{
  "vocab_size": 16384,
  "norm": "rmsnorm",
  "init_std_o": 0.0519,
  "lr": 0.00909,
  "final_lr_fraction": 0.1,
  "seq_len": 1024,
  "train_tokens": 457400000
}
Each number is 128 + 32 x the weight over the matrix's rms, rounded and kept within 0 to 255. Layers, rows and columns count from 0.

# layer 2 MLP down (transposed), 768x192, rms 0.0599, rows 25-60, columns 0-95
[[ 92 174 117 134 188 155 189 100 155 106 113 125 192  61 127 101 112 142  79 164 214 141 173 143 107  74 185 166 124 149  85 116  71  89 109 130  81 137  98 138 122 140 150 128 115 119 136 137 102 174 121  95  81 137  98 130 150 137 118  91 142 137 105 176 156  96 103 114 113 153 111 105 138 131 139 123 129 122 110  98 127 125 107  79 108 134 178  90 124 183 152 204  84 112 114 133]
 [169 135 146 133 110 146 185 105 128 147 155 121 122 195 107 145 113 109 136 190 125 107 128 140 136  84 140  47 194  89 122 152 103 113 185  98  81 100 178 161 130 175 140  23  91 153  88 125 106  83 168  99 153  52 123 161 122 159 121 126 132 126 151 134 108  99 161 122 141 106 157 133 110 137 169 178 124 112  69 125 161 121 132 157  87 163 176 155  98 162 147 130  99 116  98 107]
 [156 179 103 196 174 134 102 163 107  87 135 144  98 102 119 147 146 110 123 168 130 124 104 139  53 127 138  92 105 178 118 154 122 133  86  81 162 113  96  87 135 144 122 196  96  82 119 133 148  41 150 137 130 131 143 105  53 151 109 106 161 123 183 130 124 127 146 132 147 146 102 160 100 143 133 138 149 143 149 189 124 124 139 158 115 162 141 153 141 173 129 134  96 116 110 165]
 [200 114  86  89  95 114  80 125  71 131 114 119  91  97 106 161 110  94 181 124  78 159 122 128 155 146 132 205 150 104 188 132  25 166 172 197 105 154 136  94 129 112 145 125 178 186 145  56 129 122 102 119 114  94  89 139 105  98 158 117  99  54 158  60 118 115 172 127 132  90  95  89 197 108 134  66  76 140  66 214 112 200  67 133 189 154 164 113 124 143 188 180 114  99 110 169]
 [163  96 100 125 105 117 144 109 138 166 147 110 137 116 113 135 116 180 141 137  90 188 126 146  81 108 100 137  61 160 111 143 116 141 150 151 171 129 117 106 180  96 113 145 100  88 186 156 123  71 111 128  94  51  98  87 101  67  79  93 160  79 170 135  46 142  94  92 114 138 177 148 101  95 134 140 168 147 118 177 152 177 198 139 133 166 101 172 105  58  94 125 128 143 100 140]
 [ 85 173 132  75 134  95 102 107 166 145  96 165 125  98 146 115 169 153 137 112 130  76 153 145 130 151 126 149 107 155 109 106 185  85 114 138 117 141 103 164 126 136  99 131 129 129 108 102 124 133  77 123 167  75 191 170 176 104 183 147 154 127  76  99 136 128 137 154 180 191 102 139 102 124 112 140 162 109 108 136 175 193 163  89 111 113 155  55 160 107 157 147 183 139  85 147]
 [139  93 134  93  97 147  97 121 116 109 102 117 184 120  66 102  95 116  88 167  59 140 165 143 151 122 110 162 171 153 129 120 141 122 123 116 119  91 150 128 164 108 120 103 119 110 141 114 145 142 102 124 139 116 112  86 131  79 123 112 166 139  87  92 162 117 145 112 146  61 137 110 120 160  70  90 128 113  86 115  80  92 141  88 110 117 109 138 125 163 135 130 121 163 134 107]
 [104 145 112  93 109 131 202  94 128 104 135  83 150 156 116 134 157 128 126 167 147 141 110 103 132 128 128 108  68 134 116 134  76 112 138 126 119  74 130 145 124 159 157 134 112  81 140  92 158  65 125 148 142 168 145 124 109 175 147 125 113 142 149 147 174 116  77 122 159 112 152 147 105 145 101 141 176 140 112 117 109 134 177 157  96 103 158 132 143 146 160 155 128 109  72 118]
 [210 131 135 161  89 113 102 128 117 125 108 203 135 146 151 136 170  80 102 123 131 125 129 118 172 150  96 179  99 175 135 117 165 124 140 172 133 152 198 116 134  84 150 165 116 162 183 150 139  38 199  85 183 124 171 131 154  73 121  95 135 148 113 121 126 135 136 142  80 145 126 166 129 137 191 125 100 103 138 128 185 134 118 104 161 124 141 130 138 119 142 129 118 104 106 145]
 [149 133 107  93 142 101 142 132 131 161 154 114 127  78 125  47 167 146  83 118 122 147 106 153 146  83 181 101  72 188 160 117 160  85 149  56  61  81 189 159 108 122 170 128 116 134 145 132  98  99 114 181  66 148  93  83 136 123 155  85 166 129 135 119 117 129 151 207 123 147 147 162 105 152 169  71 163  54 130  95 195 124  45  80 120 198  71 148 161 136 137 129 133 157 230 125]
 [164 121 120 143 134  90 119 132 105 136 153 107 134 114  93 169 131 179 131  95 126 110 158 194  79 154 199 107 120 130 146  82 127 111 142 148 138 126 120 176 114 143  78 160 114 189 129 168  88 139 152  97 123 159 146 117 177 153 130 190 127 126 152  98 114 147 137 151  75 139  98 134  76 121 154  95  90 138 177 171  98 119  87 165 108 102 136  83 128  98 105 118  92 125  80 145]
 [180  92 135 130 104 127 165 133 161 126 123 141 128 122 112 129 148 188 103 166  48 114 169 104 129 155  76 125 132  88 184 131 170  76 186 133 147  36 142 199 172  70 120 196 146 135 151 105 134 128 199 118 145  77 125 184  76 131  89 111 188 139 102 113 121 116 113 136  92  66 132  80  82 131  61 147 162 157 132  95 164 177  60  63 163 164 117 200 193 120 147 109 172 188 126 121]
 [ 67 168 111 128 125 106  41 133 202 137 150 134 101 119  72 175 145  84 153 146 128 142 155 105 150 141 177 142 102 131 108 138  92 135 146 168  60 131 142 141 116 113 152 101 102  51 126 165 131 133 113 167  85 105 128  91  94 149 128 105 160 118 113 106 167  99 173 180  86  95 133 178 126  85 128 123 128 227 106 166 108  94 103 131 120 163 166  76 102 106 180 121  90 111  85 149]
 [108 171 116 110 141 102 102 134 153 114  92 123 157 140  87 167 108 145 107 128 125 119 151 119 154 186 132 154 121 139 166 154 150 130 113  98 119 130 124  73 141 185 123 159 154 151 137 126 143 148 172 138  96 171  95 134 136 129 147 176  95 127 166  78 117 139 136 109 177  93  85 148 127 149 142  55 110 135 154  89 120 149 130 108  98 141 105 140 164 121 154 200 128 150 113 108]
 [153 114 141 126 148 154 139 109 168 131 100 152 123 151 134 118  93 145 114 155 139 141 106 126 137  91 122  81 143  65 126 103 124 136  43 166 126 147 126 122 131 116 161 140 137  94 126  60 112  60 161 151 132 149  88  82 180 131 106 111 136 172 147 151  71  86 147 110 124  92 162 141 162 146 144 174 156 136 132  94  93 170 221 162 147 134 109  64  83 132 193 149  96  98 124 191]
 [166 181 111 127 104 163 107  97 122  96 132 125 171 135 128 135 128 117 102 138 132 153 144 143 110 106  99 130 143 142 117 146  78  74  69 145 156 112 121 140 159  98 111  71 115 142 202 139 100 124 162 180 118 106 127 155 157 167 165  72 116 144 107 124 149  98 120 121 137  97 141 108 140 113  91 148 124 109 130 149 133  96 141  98 114 121 159 130  95 146 104 113 130 112 122 123]
 [144 126 116 166 115 117  99 110 199 155  73 158 106 115  95 124 123 115 168 164 181 117  83 119  82 128 174 105 135 152 231 140  92  79  79 118 107 159 108 124 125 158 173 150 124 128 131 165 138 110 119 125  63  89 111 162 107  76  86 156 115 165 194 102  94  97 116 204 181 178  90 132 124 126 148 184 176 106  87 144 154 153  82 112  96  93 151 136 220 110  93 159 121 194 132 117]
 [ 70 146 146 167 134 149 151 121 140 143  86 105 145 118  95 149 119 150 162 121 104 123 103 113 118 100 103 164  75 170 130 162 128 113 109 123  74  75 117  74 143 132 136 128 135 180 122 120 131 134  99 100 132  82 122 176 178 148 125 116  99 153 153  94 137 104 124 133 121 211 167 161 108 174 123 116 172  81 117 101 185 110  74 136 121  85 109 129 121 138 119 118  96 134 131  88]
 [142 157 156 126  40  92  97 193  78  95  88 152 167 133 137  98 109 109  18  77 151 204 125 199 171 176 100 141 113 114 121 129 147 171 157 127 154 118 170 133  47 136 173 163  63 152 118 167 141 198 120 130 160 127 109 100 109 153 113  71 125 122 168 193  50 121 105 102 159 100 145 135 142 193  95 108 120 118 125 121 150 109 154 120 122 125 177 142 198  99 171 177  60  56 134 175]
 [ 54 153 124 153 138 117  94 126 193 109 147 135 158 112  83 122  92 136 144 133 123 101 155  87 147 126 162 123  91 139  99 124 104  97 176 130 114 104 152 112 127 109 149 129 162 148 109 176 188 160 102 162 156  86  99 159 140 130 100 123 175 100 158 150 102 143 158 116  95 156 187 126  60 166 165 135  52 149 121 129 164 121 110 135  85 124 173 117 163 109 107 125 141 102 156  96]
 [ 89  82 174 106 160 174 145  98 128 194 111  91 113 134 163 193 147 130  76 166 108 110 110 110  90 157  90 146  91  73 185 149 147  88 132 159  80 181 141 106 165 193 122 161 194 165 154  37  85 177 169  57 144  68 124  85 107 113  97 233 170  89  78 120 184 158 118 138 136 132 137  83  93 114 100 182 176 145  96 119 133 186 130  92 163 163 167 108 112  49 184 100 100 193 169 122]
 [ 94 151  85 116 121 168 179 127 178  84 109  66 141 156 145 106 113 140 170 133 144 174 171 167  74 134 149 121 105 114 105 187 102 185 113  90 104  91 109 150  98 104 127 108  89 141 125 133 134 114 108 142 166 143 128 142 147  90 120 125 133  82 137 133 142 124 165  70 125 126 165  99 131 136 126 180 115 126 141 119 160 142 134 157 127 131 157 123 158 141 179 145 165  95 150 170]
 [121 102 110 104  95 108 164 189 110 131 105 134  83  65 125 130 171  72 118  84 167 108 152  88 128  87 118 123 114 125 163 100  95 117 156 158 144 155 103 115  99 121 117  90 134 114 150 155  73  87 136 118 161 174 179  41  62  77 106 152 150 140 148 136 125 121  68 126 101 136 106 121 119 105 117 119 126  92 114 129 110  71 155 127 120 100 126 101 122 183 111 127 131 146 116 104]
 [ 89 112 115 160 125 109  72 106 149  91 135 126 181 135 153 152 133 123  64 156  98 168 130 123 127 155 174 132  71 101 123 139 116 188 142 166 118 181  99 206  81 124 134 128 145 136 133 119 122 143 152  82 160 146 110 166 153 176  82 124 111 124 107 146 146 113 117  90 138  49 105 142 173 146 179 110 165 166  85 155 132 115  97  84 150 148 172  95 119 191 190 177 124  96 182 138]
 [162 122 172 163 158 138 106 151 123  93 113 104 141 107 174 142 130 116 141 117 148 136 111 156  83 140 133 154 182 145 125 155 115 148 159 143 148 116 143  95 169  97 148 101 128 109 129 185 135 127 137 164 190 149  95 107 156 142 128 199 112 140 176 107  94 124 137 169  59  63  84 127 132 101 176  94  98 158 103 102 182 127 140 155 114 107 207 125 100 128  96 142 167 154  57 143]
 [124 131 118 132 136 157  98 171 149  55  95 146 155 130 133 120 152 133 174 159 130 124 145 129 121 136 135 153  93 170 185  94 124 167 128  89 110 135  93 138 136 124 143  44 164 120  83 122 140 154 163 109 130 108 141  59 169 159 125 116 164 129 147 142 133 143 155  95  92 143 170 185 168 136 139 143 160 120 141 143 155 128 109 136 162 161 131 131 171 106 110 161 102 154 127 125]
 [116 129  91 140 138 102  88 166 116 215  76 132 116 105 128 115  91 135 140 155 141  91 125 145  97 129 113 145 114 115 177 132  89 152 119 146 128 127 138 159 118 169  50 133 146 182 147 164 174 182 164 103 155 142 126 133 141 189 155 157 105  98 119  99  63 142  95 164 148 137 129 131 195 139 175 119 106 148 106 188 159 137 152  74  60 103  99 108 112 179 126 116 104 131 177 147]
 [ 93 183 159 128  94 129 157  77 119  93 165 114 156 122 128 134 155 109 127 112  97 166 145 142 141  98 144 149  75 107 102 100 121 180 125 185 130 162 127  82  59 121 129 185 121 157 102  99  85 141 172 192 105 133 110 121 128 109 130 122  74 162 186 205 156  94 114  79 168 137 119 124 130 180 114 110 164 136 140 152 115 119  88  95 125 197 123 131  96 171  93 135 128  97 147 174]
 [125 145  97 131  96 159 117 172  91 149 105 139 152 166 135 158  58  92 157 124 137 177 111  86 160  82 122 120 163  90 176 112 191 107 147 170 122 117 160 139 134 167 172 151 154 120 125  91 174 108 128 172  83  97 141  73 123 118 144 143 111 200 157 137 100  71 180 123 117 147 143  95 111 120 140 130 104 126 153 148 109 132 128 133 131 106 124 123 135 171 126 138 111 134  90 104]
 [123 125  86 131 142 126 141 159 103  72 112  85 116 174 138 115 120 127 130 109 148 142 120 140 165 100 112 167 140 116 126  95 160 163 185 165 106 167 138 125 203 104 141 150 149 131 158 126 141 138 119 146 124 147 139  73 112 138 189 125 127  94 132 134 149  64 104 179 173 161 133 162  93 106 117 174  97 118 127 124 138 188 145 127 130 140 128 125 103 122 120 160 147 132  95 125]
 [ 72 102 147 132 149 139 121  92 162 116 146 175 186 111 151 131 106 121 153  85 128  97 129 138 193 114  83 152 120 146 113 109 127 174 158 134 130 129 120  93 132 165 124 153  91 147 119 158 159  89 184 152 107 146 144  93 124 130 134 114  48 112 127 133 107 141  38 115 108 103 101 141 146 117 114 173 139  93 158 115 138 205  62 146 153 189 144  73 136 154  87 164 110 156  81 171]
 [181  92 165 182 128 106 170 115  86 230 135  96 139 152 121 168  50 140  87 151 101 178 176  81 151 106 134 148 198 149 138 123 139 128 111 102 150 105 132 129 129 122 148 138 143 127  96 136 100 148  71 121 127 119 162 148 127  92 134 123 111 105 146 132 184  96 101 124 170 131  90  79  93 132 147 153 122 132 171  94 165 126 167 118 104 102 143 143 128 137 108 137 137 151 160 101]
 [133 143 146 129 178 120 101 163  90 117 140  93 100 123 145 157  86 111 173 171 158  76 132  91 154 110 138 129  91 132  92 139  69 162  94 150 149 123 123 113  90 142 121 145 132  69 175 106  60 106 138  85 115 188 173 138 166 163 152 145 138 184  91 106 176 107 212 139 161  60 109 172 117 179 131 102 172 106 126  65 141  28 121 105 174 140 133 138  51 158 129 142 161 124 145 143]
 [162 149  96 132  90 157 190 110 119 135 126 128 178 120 134  89 133 130 131 125 121 119 149 189 147 130 103 182 157 132  98 126 147 142 158 114  85 148 144 133 161 140 147 114 102 123 120 100 146 109 103 128  67  97  96 145 155  89 136 128 146 112  70 142 113 171 101 192 109  98 155 177  86  81 142 160 135  85  99 106 147 143 182  98 143 113  98 127 152 155  36 152 114 106 118 120]
 [102 109 134 174 200 124 111 122  78 148 139 118  85 157 149 126  80 120 119 113 135 139 113 131 165 169 137 107 216 176  77 122 186 105 122 116  96  81 167 104  97 140 109 155 123 198 105 137 162 207 111  68 166 164 101 137  86 141  98 150 111 151  87 138 118 149  59 112  83  49 164 125 174  88 145  94 120 116  83 173 128 143 101 130 134 110 145 141 136 215 107 109  97 157 111  94]
 [113 135 164 172 150 141 172 169 195 148 161 127 113 140 120  88 136 142  94 188 102 105 162 114 189  79 110 134 109 170 122 128 115 138 109 102 125 129 160 175 153 149 161 180 152  98 123 102  75 117 100 111 151 129 137 118 166 141 164  88 140 143 131 180  83  68 101 172 122 177  64 153  98 119 150  81 132  87 126 133 184 110 116 111 165  76 136  99 129 137 121 159 125 118 131  72]]
# layer 2 MLP up, 768x192, rms 0.0598, rows 26-61, columns 0-95
[[147 131 111 125 120 105 148  48 109 211 103 121  96 174 155 135 125 120 115 185 147  87 114 162 108 131 113 104 154  45 161 126 103  96 168  66 156  88 155  96  87 149 157  93  81 142  97 179 143 103 142  81 155  52 113 201 102 131 159 132 143 194 148 137 162 136 137 141 130 138 157 146  21 135 126 171 116 115 115 102 116 114 145 139 138 106 157 156 110 127 162 124 138 149 137  99]
 [ 77  95 180 189 110 177 154 185 111 101  78 100 164  80 104 128  98 162 135 101 103 133 150 122 109  88  93 101 155 136 125 155 184 173  45  82 125 113 137 148 227 142 106 147 125  80 154  97 125  73 143 123  30 126 119 140 164 108 134 195 202 156 150 122 129 140 130 124 165 152 105 151  75 107 176 211  83  81 132 120 127 149 169 140 142 129  91 106 171 160 105  96  92  99 119 182]
 [143 128 136  77 122 113 134 144 107  95 140 137 106 109 142 169 142 113 212  88  70  84 133 169 127  71  62 176 154  97 220 149  71  70 193 180 117 157 110  86 165 176 120 152 200 129 188 105  99 121 110  92  76 101 131 136  82 108 124  96  86 106 100 145 111 139 133 158 127 118 127 140 142 154 110 146 117 117 111 134  83 110 107 133 163 143 137  66  75 147 136 181 179 167  86 109]
 [161 122 195 127 151 109 122 114 119 195 168 127 142 127 127 121  82 109 151  94 130 157 164 174  86 142 139 124 134 184 106 103 116 118  86 126 141  95 145 148 188  77  87 150 175 114 198 118 134  94 111 128 113  79  95 174 131 119 109 129 149 140 176 165 129 134 149 126  96  86 157  83 133 106 145 184 185 147 138 201 100 150 126 153  74 190  77 114 123 117 121 107  87  85  82 149]
 [188  69 112 173 123 169 142 171  85 143 196 111 151 102 106 149 113 116 122 157 135 170 102 115 140  97 119 108 145 109 172 158  75 163 135 103 104 132 183  95 149  77 169 150 150 139 159 148 141 140 158 153  91 158 121  98  98 154  61 106  85 136 177 155  81 160 125 127  66  66 163  98 140 126 167 104  96 171 162 112 135  72  66 176 148 150 129 162  95 148 124 103  63 120 195  88]
 [111 161 108 151 173 159 132 142 144 162 116 153  71 142 167 134 135 118 171  90 166 144 114 124  98 135 150  35  75  77 119 128 147 118 134 148 102 169 112 119  63 131 136 147 156 142 114 138 106 136 178 129 149 120 117 175 131 118 142 161 125 120 189 113  73 117 139 139 132 178  85 151 117 121 165 154 150 166 158 149 189 141 132 143 122 171 171 128 100 106 122 119 159 131 134 144]
 [153 162 177 116 154  91  90 128 135 138 113 167 121  82 114 127  80 119 146  82 126  85  88 119  82 144 175 130 174 124 101  54 171 177  96 156 130 168 107  65 137 138 135 147 145 147  77 171 132 173 126 118 115  93 103 120 164  81 105 135 140  95  95 103 101 108 155 159 113 137 120  83 140  92 157 129  47 114 175 160 146  93 105  96 111 153 106 131 105  99  73 129 101 124 133 124]
 [ 87 122 142  97 132 126 160 157 127  82 169 104 115  95  91  77 125 172 107 187 110 112 113 184  73 118 113  83 169 101 100 129 118  90  86 165 144 123  82 118 126 156 179 147 116 116  99  99 160 181  88 159  80 123 110  78  93 134 137 131 149 126 115 167 128 110 161 167 155 106 110 125 152 106  97 166 155 106 134 149  79  83  90 147 131 156 124  97 106  88 101 135 118 135 163 107]
 [117 126  87 142 142 119  94 122  81  87 195 125 126 163 109 122 124 125  70 154 111 151 141 144 188  93 135 177 137 147  73 155 160 153 101 125  78 158 162 113 131 114 185 146 155 143 119  88 132  83  85 143  74 114 129 134 104  49 121 103  50 178 133 129 105 110 128  98  86 101 152  56 100 139 137 145  86 180 141  63 124  76 132 100  96 136 116 136  76 119 111 175 144  74 148 127]
 [ 98  98 115 181 152 163 123 130 107 125 137 143  90 157 133 138 110 133 145 152 114 155 123 120 138  64  72  89 126 165 109 112  98 122  95 123 135 116 113  70 142 159 125 109 114  34 118  70 121 161 118 143 118  91 138 165 153  85  96 101 108 156 149 121 187 110 121 172 152 165 110 127 191 149  99 166 136  98 150 121 147  85 184 101 144 157 147 157 165 149  83 162 150 189 153 110]
 [125 130 159 153  87 166 168 238 178 110 123 162  86 142 114 111 115 137 108 120 126 102 170 175 158 137  91  99  76 121 190 200 135 135 120 185 213 102 141 164 138  60 121 188 170 101 151 149 155 178 167 131 154  91 117 165 130 169 127 112 119 145 108 141  60  79 150 107 121 108 110  79  93 115 128 148 146 147 152  65 111 141 101  65 134 165 126 155 166 148 115 140 136 158 169  89]
 [ 75 128 109 116 122 110  91 147 168 113 124 115  79 100 110 163 121  86 139 132 129 130 166 117 111 176 158 118 142 122 146 157 119 136 138 126  80 159 126 148 115 128 105  91 126  52  89 167  98  87 117 132  92  83 183 115  97 159 166 104 144  92  86 160 118 108 119 114  95  87 123 165 139 103  81 146 160 179 141 142 117 112 114 178 132 200  95  52 133  99 118 132  89 152 113 182]
 [169  76 137 102 139 146 133  99  99 129 160 177  92 124 148 126 191  76 139 136 127 123 124 143  84  61 153  96  99 158 110  81 102 139 146 160 155  76 134 169  73 100 150 103  85 133 114 151 102 116  89 116 176 109 151 120 105 128  94  65 154 139  98 157 119 148 118 169  98 166 154 123  96 116 127 190 148 119 126 168 127  86 175 134 139 104 165 133  94 105 110  80  92 107 172 117]
 [190 160 134 148 147 158 109  89 167 159  97 130  97 117 120 144 100 148 113 114 151 200  46 107 117 101 117 121 122  63 104 130 118 134 126 149 103 131 139 134 120 148  90 128  89 116 101 101  62  64 111 134 100 114 146 150 122 131  93 118 121 175 113 122  60 110 168 120 169 132  80 154 152 167  63 137 133  99 165 132  35 189 168 148 157 144 102  98 107 119 154 122  97 141 141 162]
 [ 87 108 145  77 157 112 150 117 145 149 102 117 102 105 159 144 120 126 122 108 133  96  92 132 148 135 158 136 131  96 108  83 173 153 177 161  61 174 115 126  75 175 174 200 143 123  54 112 176  66 124 127 143 135 130  95  61  83 139 158 152 160 158 128 117 145 129 135 104 186 111 170 151 167 150 137 113 104 111 150 117 141 124 126 101 129  74 116 119  61 128 149 125 129 146 127]
 [127 142 116 154 142 181 121  77 170 154  84  98 103 123 109 169 160 112 187  90 132 166 166 118  88 180 160 119 149 127 165 123 140  87 132 123 109 126  95 152 102 165 139 117  89 106  71 168 122 116 145 125  82 116 208 181 117 135 112 127 104 147 185  86 109 103 141 152 154 152 159 137  94  94 162 158 153 101  99 108 167 148 168 128  96 133  96 145 101 159  95 124 120 118 126 125]
 [138 130 128 130 117 133  89 160 112 143 171  98 130 106  96 159 102 104 125 160 112 143 125 125 116 108 137 152 116  64 168 163 141 193 115 127 139  89 148 118 121  96  81 118 115 150 136 119 143 130 137 121 125 151 114 110 107 131  85 103 112 151 132  83 150 186 175  91 125 155 184 128 130  97 107 137 207 176 110 177  91  99 117 123 113 164 160  93  85 156 145 128  93 117 117  56]
 [160  85 213 140 101 155   0 108 115  95 121 142 190 120  79 107 116 159 145  94 154 148 172 186 138 134 113 142 107 124 161  68 182 189 164 168 151 142 115 149 146 155 125 121  67 139 123 128 149 150 164 150 132 147 208  19 159 131 151 109 136 165 236 138 137  82 146  99 167 115 204 166  64  91 143  92 102 114  78 130  97 141 139  94 150 180 114  85  87 189 175 191  85  46 137 170]
 [160 133 173 148 112 120  89 117 108  96 119 168 119 143 137 146 144 132 155 110 118 138  95 126  72 104 144 144  56 154  97 160 118 171 172 137 182 117 156 119 130 168 160 127 119 129 132 139  85  93  92 145 119  90 102 155 131 149 111 114 175 168 120 124  89 142 189 138 119 156 123 158 103 165 112 149 126  94 161 150 155  63  90 129 155 194 163 130 148  65 100 133 130 119  97 108]
 [144  88 141  77 164 210 124 154 142 163 161 122  36  83 128 132  89 166 130 191 149 118  95 178 147 111  63 139  35 101 195 155 131  81 170 105 107 102 114 168 132 175 117 172 163  45 177 117 173 132 215 141  81 113 117  54 156 110 104 170 127 144 110 159 138 139 136 144 149  94 140 156  78 100  60 164 102 131 108 193 114  83 117 209 172 129 141  61  80 133 202  78 120 150 136 135]
 [111 104 161 133 136 111  70 145  68 184 146 161 109  80 129 141 151 179  97 106 118  96  68  97 187 152 138 133 193 159 148 121 194  95 114 172 128 160 111 109 157 126 164 173 139 111 140 156 129 139 178 124  92  84 140 109 132 145 131 151  97 146  81 122 110 152  81 189 129 131  89 180 139 146 120 127 139  85  68 143 120 120 132 140 138 110  97 137 106  85 122 131  91 156 144 123]
 [ 75 166 173 189 119 137 108  93 163 151 144 131 191 170 163 111  95 182 103 150  84 117 131 161 141 124 133 127 157 154 127 170 155 149  85  92 165  92 109 109 142 130 147 167 119 123 105 108 153 181 114 111  64  81  69 195 167 178  99 132  77  92 102 136 111 138 195 171 153 132 155 130 132 121 169 112 147 150  95 127 142 188  61 117 117 101 126 130 141  89 129 111 154  99 138 133]
 [126 172 177 138 153 143 126 104 156 162 144 102  92 125 169  70  99  89 140  86 176  86 142 119 146  81 104  86 140  83 146 156 195  92  98  98 174 104 155  53 156 139 143 122 161 135 124 144  74 205 143 164 122 109 106  94 132 116 106 139 143  97 155  93 132 120  98 171 164 153  91 178 132 141 141 147 119 100 111 137 184 106 100 150 122  66 107 169 150  76  49 105 139 113 137 109]
 [ 85 120  87 137 121 141 120 118 150 126 174 113 154 131  76 117 104  98 155 123 160 152 169 165  61 102 117 159 165  55 140  93 142 110  89 124 173 100 163 133 177 119  93 106 102 155 105  81 115 125 167 122 127 127 120 125 161 137 116  89  89 112  86 183 152 140 169 113 147 161 129 168 175 134  23  73 170 166 148 133 122 126 168 132  88 152  75 151 100 166 105 100 135 146 108 192]
 [101  74 163 168 153 122 131 100 179 170 167 125  70 157  95 148  98 135 107  91 104 123 106 125 114 122 155 168 140  93  87 166 136 153 102 130 155 122 140 136 107 154 102 212  97  88 179 139 160  98  53 148 124 123 107 206 100 108 116 146  97 137 105 132 109 135 107 220 142 118  87 117  98 140 135 145  80 128  89 109 115  94 148  98 127  97 164  85 123 109 174  76  74  65 129 139]
 [139 120 176 109 118 151 144  77 145  93 158 121 211 128 143 138 136  42 113 136 128 141 169 101 164 155 130  82 113  87 191 126 153 120 102 149 118 146  95  84  87 141  93 160 140 119 147  89 153 173 133 147 119 120  64 157 164 159 108 152  84  76 175 145 111  93 101 135  88  51 120 195 181  80 126 123 167 173 150 159 153 163 102 118 123 133 101 154  89 170  78 174  36 140 138 164]
 [133 217 125 109 119 136 121  92 113 216 141 146  98  90 117 120 174 110  95 133 121 180 144 135 165 134  84  74  71  49 161 116 202 158  68 103 135 118  71 106  93 119 132 171 166 117  71 151 142 105 165 129 114 131 155 152 161 179 154  99 105 104 180 183  90 111 137 124  98 151 159 118 107 136 153  88 105 191 113 147 151 134 131 109 179 164 144 171  76 166 162 161 136 152 162  90]
 [146 122  88 108 129 121 148 147 105 114 118 129 152 164 122 148 109 119 116 117 113 155 117 120 136  89 126 125 155 125 201  98 169 130 128 156 114 115 142 139 102 154 111 129 111  97 136  98 147 120 119 129 124 101 147 135 131 123 137 143  32 132 132 160  84  51 134 137 113 100 122 126 154 160 144 132 130 167 150 145 112 139 193 119 117 154 115 113 162 141 140 164 115 145 141 129]
 [123 102 140 149 117 159 142 130 132 185 148 146 113  71 145 158 175  97  87 153 143 127 141 150  81 162 109 114 154 123 141 142  97 109 121  82 190 129 111 106  83 183  85  98 105 125  99  79 147 155 128 103 174  91 152 158 204 144  86 154 114 148 180  95 101 159 168  77 110  88 143 108 158 183 144  96 147 136 132  98  93  92 159 121 183 113 117 109 121 171 101  97 131 110 150 159]
 [ 94 138 148 159 109 161 116 143 119 132 119 115  85 117 172 122 170 115 140 141 117 188 135 137  95 110 156 108 147 123 115 143 108  93  88 135 160 104 145 107 151 125 157 113 168 149 153  64  76 202  85 153 143 143  96 131 155  93  96  89 176 102 133 153 205 148 187 172 135 142 101 155 134 102 122  93 129 163  75 143 104  79 113 162  95  63  73 123  97 127 155 140 161 121 193  76]
 [164 130 120  88  89 133 118 148  89 125 170 117 113  84 112 128 126 159 135 183 130 131  78 101 138 112 175 127  85 153 132 136  78 149 107 129 181 136 141 159 132 112 136 167 103 120 108  93 148 118 127 121  86 115  89 151 132 178 127 190  86 170 124 146  71 143 132 119 133 151 135 161 140 139 154 149 138 131 117 101 167 112 122 173 170 139 115 160 100 147 100 144 126  58 145 134]
 [178 104 140 130 164 116 140 103  80  71 115 138  64 178 174 125 190 117 150 134  64 166 150  78  88  68 124  79  60 203 198 135  94 164 102 125 127 154  97  96 114 115 190 132  68  69 130 120 199 223 163  88 138 164 140 193  72 128 128  97  96 121 102 182 118 105 125 119 102 151 162  98 121 102 164 131 155 180 153 106 120 138 128  69 161 186  98 108 148 132 139 103 125 151 114 135]
 [108 123 151  80 161 116  61 114 142  86 134 143  89 106 129 159 150  75  93 111 143 124 122  90  87 101 109  64  96 119 153 109 136 150  92 138 155  82 126 112 136 137 133 104 137  96 111 160 124 149 128 148 165 157 165  89  98 131 124 104 155 103 178 122 118  63 184  98 166 122 124  94 164 156 101  98 158 164 179 179 132 132  98 113 157 123 155 128  92 115 201  90 111 135 116 149]
 [ 94 131 136 134 170 201 141 105 129 147 122 132 128  84 109  88 177 102  95 142 101 173 162 153 114 113 141 181 162  53 100 164 145 130  83  92 164 105  82 123 128 102  30 133 115 123 134 114 202 174 123 101 173 144  83 130  91 108 109 129 124 130  84 179 116 124  80 114  59 132 129 128 102  81  78 151 141 129 106 119 110 151 133 147  57 119 147 135  77 229 115  85  67 137 108 109]
 [132 116 139  77 159 164 134 160 104 162  73 129 123 130  94  97 134 132 182 148 135  84  89 113 197  44  77  96 145 186 183 148 114 134 142 118 153 132  95 131 127 153 144  76  98  95 102  61 163 134 119 138 129  97 134  60  97 140 184 118 149 128 141 153 174 151 104 166 161 140 129 156  94 146 164  90 114  81 110 153 141 124  87 100  74 127 149 101 128  78 127 113 120 150 151 103]
 [155 169  72 137 106 102 149 129 148 129 154 150 146 143 178 159  92 120 174 153 153  76 113 191 150 146 164 122 133 163 189  85 105 137 124 134 194 127 178 150 136  80 114 113 135  90 171 110  96 121 226 154 123 108  81 128 123 184 122 139  92  98 124  44 207  96 148 120 147 100 143 128  97 119 154 159  85 140 133 165 114 117  93 164 153 130 102 176 140 108 103 118 148 203 152 117]]